From a checkpoint of a small transformer trained on Wikipedia: 190M tokens.
Each number is 500 + 50 x the weight over its row's rms, rounded and kept within 0 to 999. Layers, rows and columns count from 0. Numbers have three digits each. The size before them is the row's rms in percent of the matrix's.

# layer 4 MLP up, 320x128, rms 0.143, rows 293-319, columns 0-63
102:556493520479549544496422373447458520490502563521444524461557634538410464589537436522549529474505453448516456498521445570443472456506436491534494406605472482508536547618514489612507456410530468
102:493450567454492481493507507465452495559564380455455537554517465520564463480523478543557522482443513629499551506510467525335509485516530428515507599590501534452458562479488476532533523398524590
100:431521603542467492521544505583499563442540447543523420512496544415473522526514508445440502436514505500558560506408371508460520402449553564402518458444501506565483546568518496484435490506551502
103:511485415463490533414422576502556473472559524522500532480462509472487559509444462462489413496498514563558477477447417469627474510514471526486508431462466548557477571487509490459451490446508542
093:579489455486458478565490444515574465479487524436455544458533429471500526511528537538446509524580496453505557512567521457510554425424485521541465595597453507447454576574558403511490519512470611
085:464523485496440506492469494479443475498516496526574534464517482464522475581378362553504536541469443461525411526399600620426495543498451509558457485475467476520483454542597546542439520493500499
109:420593469399547486562501523507514525534551492480520616464492399500550508443511439466526501524508517509582446495631495491594515402502435490491455505431532457605524492448516484516465444586489550
099:403531593524579567468528496524513545517513547475474486438583475558545533519498463495454547410541554426458509459513511483447517475456500510513466521457511544416467558567527571535466535492500528
089:504553536460596501565445496596557515460479527450530554477404470502532508529499610449462500539467470494544465427463461412481630475434543506575518514564481396459479408468486519518507495578522449
095:459519441530474509497512493562545476421476558527479441456459434519534498501522539497591627531422552536555449464446475411474551499582612512434619592489485474539476507455572532541544482455591512
101:465508494489531524492483518433431448424526553598539553451523488504526482519536463524586514517471510504452607502419493558507483546452488432576521441532453553499460492588414438473504511322459511
100:440531460457566556580532381577519534567460485418451500489451421454429514485561508526466457502524410489557477493498528583463457425466493463399486483458520522601427447488540488549452402544506581
093:554422511439482577492481540488448404478479441444562494592546543505522481500484469382437487399475477572437418513562499462483447554492528525490453484452492438482528450481443456533462397556586551
093:528506473503417485529422440445499459504424391520596445457573475465510515484533463521423576497433527472443461476514489573473443612600527554481488487427484509531490409416548497493541536529531444
095:428477521444586449624506487439488552503520483499575554535499494458434372515521501585456510489489467469529499474535478528507478529516499519515554477547492500449468609509553476559501471427414393
096:498415574410528501474501442433500462520483424521496447481417570527565492543532636550528500592532411523456503543510503447516451461520443497459384503518540480567465507455527592501404487557571418
092:434494482568550538459530479505575516464514427509497469561503507466571528543559432545450624477480418447469522521480495481511531447548489490394516482400538467477471604496528589362496529442488432
092:609503569444451371553527486543584471470421521504407500492520513415510513512559461550527531583574509525434546537439379466565557447596572448505538491505582433495492561500462609488457472544537488
099:552517572539551494557482533431507512473522578531498502514432453431524510450528459566542506510497483494448406513500500510521431476502473558475539393441463508428520507432524518476637465463465572
093:558417487487426542428533555601599460530502501528522562537463564494520520512507518545579536526569526568476486445533490314486493515508539519544479436439504549411463621474500439503458494508463460
105:422504532502544388571567464582537485483538517447489415550434504446481484559438566519593470508419443522384551526463488506472484478413492485530478514483547494433518416510446545496515476550468532
106:446488410491518477436545574480460564480539506533533533443470566503497521488438494548401476501417554476533434579510586511442457559577575482520523435411531504542519487496528422391447456548566442
098:542520433558567538488509444414511541504571474443422439505443480388457505489537506466512499526546572414470503438641479449524340483426424547501495527489513500516521505535453527479479436519537459
095:530513487486456448524375499532513494590433427508431467548593461463533550500475501479572527507590594517513515530498495540514490427494463453517496428491483510492510485494455522499541632514487598
102:490549574541494521522550557562557502476548535435482534520459489463500553439531526601513456477442427428500534492510449545448481467495451571600544590548499602460549486492528498456453483521479376
102:441515447519520448511481560462354509527506432476500447454521508502527512442488579546546576512497502507463477579495463446459516473463514507459509532522442449440431519509564428610569541443518496
106:579491629524548454586485526580485541565506500470453441527452534491451542409513519465443547537482497524438490540609552514469512542600414498494484508403586364552495505482538475426509471584474550
# layer 4 MLP down (transposed), 320x128, rms 0.128, rows 293-319, columns 0-63
106:497502438498522388524496617458587503433536536500509471513445497445509509499490448498580428494534510520371488520425533515495588459464580405538467461492481461471387471429529511565562535509491467
095:484488475483461480505487510534506594501544548537511547594494505593416568510437592461551572632599417484612486475482491409450430531514549484450622422495496552527457480524487458517496473524471465
099:500457587511515542541431515488444481473518391532522473542478470428492532502407540460451584516501445499475452431573497494485420561434488577548565464551332467548441592526533462524599470495594459
099:495452526548545434536488513473562474509434475432584564472568573475530469505504559526519460510486520443461516456498479516605444483525599416434511537476450488494525470574501572415481449550530502
096:492530560493412521480552526489533532471513483396611515425510453516417466452486458523550503442530556436519514493514537476464533508549471487542523533548499498607482565607501541406444461466513561
089:461577499432509585437510460559530476466481582502499526563481404442473437572565480435486459517423429470536538528463468450536422592460599473461484540470502444473538477412548504450517494513536500
103:485488544548438441590532534376466572528514460477496513541493522463510514512431503520467439480490570528520529614430515538440479469451466394437615411563568544467458505459559489567431495503580514
095:460485498546488551510495560505506507582393474546452451520456491504484596463551494528485532452537544530450522470509463534426542492488489508398540489551512523520401466407604511579498520446476435
095:466502563473451534530440526566540460541517438517501510548486453487473509502531408581476548567472398621470438501471537481523581531510511552502421439506505470461508426469541543423526491484456424
098:423511465477570545489594615491495432573452589520506539475598497537540575393513501471439518501488525488499553523527444448467563403479557514525458491443452488537410471479466597546461481511442491
096:630601460533435552484580482504419445589540437485541528523402467557491455530390472485499493488467448500543483460567404474487473545570495458569475480566413503491436438489373481467591458488461469
100:546540452544440507470443450559489462431578461464508525548413476567552401409467521546439486499585396490426475448577492552471551483546472478441509563474549536427596474391457526480568416532485465
100:477620591482569498406495528478596454527482469494479528502480420508572502512555485434598474567570580480496564504402420537584435448376545530530544482417528448447530543479469465479500556413487492
099:566539542496404551569470463519498403503450484447488502546561392569492494483526451498448454554363580488569529519497358478521486507561492527515510485477413455544439516418530601519480524396495474
100:457454456513508516600490541532478454597535524479530475523475519469419494544515491531600451414539467559456525506405548481540530406531536505503542423480449564485445509491451450393540562507463486
096:602461486429448541479428595574529472495583510532471489619516505444502514453481494485594479522566506507570499465523551514435521473470494472423538509514462446522553522536516510595480512419529599
095:539423528467470410522536522471516547480393464510443544474566553476395469516408556561528490449479476533493508495593498498516459461481540478389574528515510501518553470454624477507479441487504548
098:517591570484483354483545484488530556512475487426488486471521537496486576498484475532512537577542466444389546450511379451524608481466491506573547490583519586484433446454456526541469513480452526
105:467435515530539430508469400428460569561455480433533483509478493415522511539540478505519506486501462594537489439538506543495577500499425546506543511492399556585511470510537497512575467549493524
092:430446474508588548494508550466617565522434378477476493531517390489559516592507548570567482588488521496487532560501585527444552476407499413482457530492561548610440569531480467562483531503523495
099:514495569536427506483490538502517466494455446537434527528590494506488520427462480437448571505440509583643543639538484520550486462522444494546545442497571458469492476559503494450522550484476495
096:438399451526514572466409481514501537443515497430451555547499533586567539405506631591425566485469487496554497476536503511569398442451527562514526516535542480529500434508502435477484492497505507
102:447481584473448486504553493463553459572616537545604401498473516458537408529547505576458387484496473452433429396516486506547453458562521443497475520571533503442549508484485552587438504558468609
099:567545543483492459497482560500482466527484531468539516511491497507480487549550663490542482534551488529514468556549562449428479438537489460506465509565484604451485471449497457539438470513448475
102:521503534496571546486513449536501420471494529436403582468491566513496450489474477455566535484474568522445568535414446489613509545475586505429543491495488490458519464565447414439598576548462366
100:473491472510498456489486571550459512572418437428396563495609478499430479505483453503490499496573559519502401416462460482530613416440519494437591536439418421469516599590446495559493491585496445
094:494533401524482505466471507470508461532517449484537495478448418545570529542444441575519520503541489539504476516421376518423529488445529532425544536541334581497529537447381529556455497437484490
# layer 4 MLP gate, 320x128, rms 0.15, rows 294-319, columns 0-63
105:528478507511500507527539441474567552449476398468489478372551510449490549435528529548476493481416416429410524518514506500478451488510514582441533525517557582442620490544455465477612492566496446
100:455515569471566333485537408432513510477529495453499453434500500522506474534491558533564490466486500505430465527523436519503529512469496486557451496595504592485491540475472431433520488458515507
109:523409503469466501495567512614496605561496453527503538478392548448556525558505522504472497512457429430527544452547492503503471498530559473465544457490518539473472486483575456567492479559446457
089:517513486494530498503464515468401545542546469464598531531591489481511488524467496461447527484503515543510533557416535517505431504527478432427524497499503530520480444454490515528435455493500427
089:585443529527486500411548504611443503503475465455511540489494447484521501611552504590531527526542565465495537489527509587559538539544490458487410525570413489563531471561561491442420540486495531
106:481508537507535465492486539500456605475555464502503454508471468514491483536466561500553590489519481507501544589406420442386370408537480514620529490532557475510491548494424630525477478546524588
098:469510544512501520440526446436576554525510533464473544455590426522536521547449508454542486349485513427517568451466499509502479488459492558532558533455399607465512598542490454437463542505449526
099:570544566518578476540427475484548524514463494482613517455448516457456528555468573416420499471553571548465562455519462434485574439530562464532485552535481515498422453539427471526510555541518500
087:476440532541463471445424516527578484542551555553543435489457529520553485556503437491527464536473534493465487399472548524546490575506441426461559503402523539505489423531511498432511489571477577
104:484533499544572523432459533539426461547457532507504490466417497540588484499489534587562508537502526467491531462530450593532451502488486512526451615498409599550476495520430497488417592456462526
096:653497464475556492401556479589382544433491553361488515535566464534462451525605635514509488507516407420524466483501558485536489518481523503450434508501498486500360456456587518470567440451566552
092:538571391478515469467509430548412542496484555479469547627470504452455491453567515498455484579454474547473463502580603513473526507515528543610497438532489462459483494603532418524495519361561504
097:426413495568508586398617417522481468487407512466479479498460463555511420500384370525494483477468590384404484526518554483448446414473509476511481427533567453406490438518422558563541509515479547
096:462442514431492489545458507436592564613488456476522577534517561421501453445559542537411491461512524555523481561478476501507444519464530482562492493442531592499453446562587464565552523505424491
085:491427408531564496528476588482518439533509508492461523450511550482459545507423482500494543508494357492484574510472537540552416573511492464466496391494407487540488548507458522442440508486479521
097:489560479540420424470562562434448488440448508475553464544409611492523470421491570429449588488515554486430460539506457502491507505508569543577547511512507608598509480534478482583460506558578477
096:527463507526532532555483506518400522470480559546500504437613567450502479471473462556516511443520543462596497422520461558569466560607466524416480449483451523542512498576522438515496561604544472
097:490537449499482526493485596548583604482529511476537571531539505442469444462498491517436559465499495485444405548478541541501402512515583538574517422440600458495487457601572592484496447475569543
105:497520569426496468513469484536440576559453528439509420446566522436507496455514556502428452533430532478474443618468410491531516477496528552439503636528559524482543447524486510413617583520554549
102:534575531487584489591552531471516528532473528432486613459465424377453455514443491565539603558482522509522592560486465518402518620464436457470524491550406436532519505480553543525508379458457466
096:477505592460494560493511377564535476491499537558446490547455530534416428455477562380521547523506454485464596473483490431594491463435521455449531535545598524510490540522579627582548519454443482
085:532512487555535485490516413512451497491362505495535433476534447383511569514443492448563578548549582555523529534567514473606498509460475511567481479443565472510430554493436462552566549480459488
087:543519515490468549556493551455581475423527552527442524467463525432541464467489493557550503493419471404543538520420448364444535545495494558424499558519505495527447479567586467448492454509535487
104:375455481547471463531430486529427353604481496519532534420481468474515454485497521467525456510574520395451456381537505482541475558509539416467540539506601488504452476586484426447533577458492465
099:446494495558490494442565434476471450524495490502520454572468502501555439441466498537523500520523483462536464435515479482533498500564503482509622516458526540468529464476468394446499535600433550
104:541523575515509598587551581479480507552500508556477402602468529540420498530532532507468531485447460455498427563532587506513488584558458529477450527412523468470462484449475455452432514643552515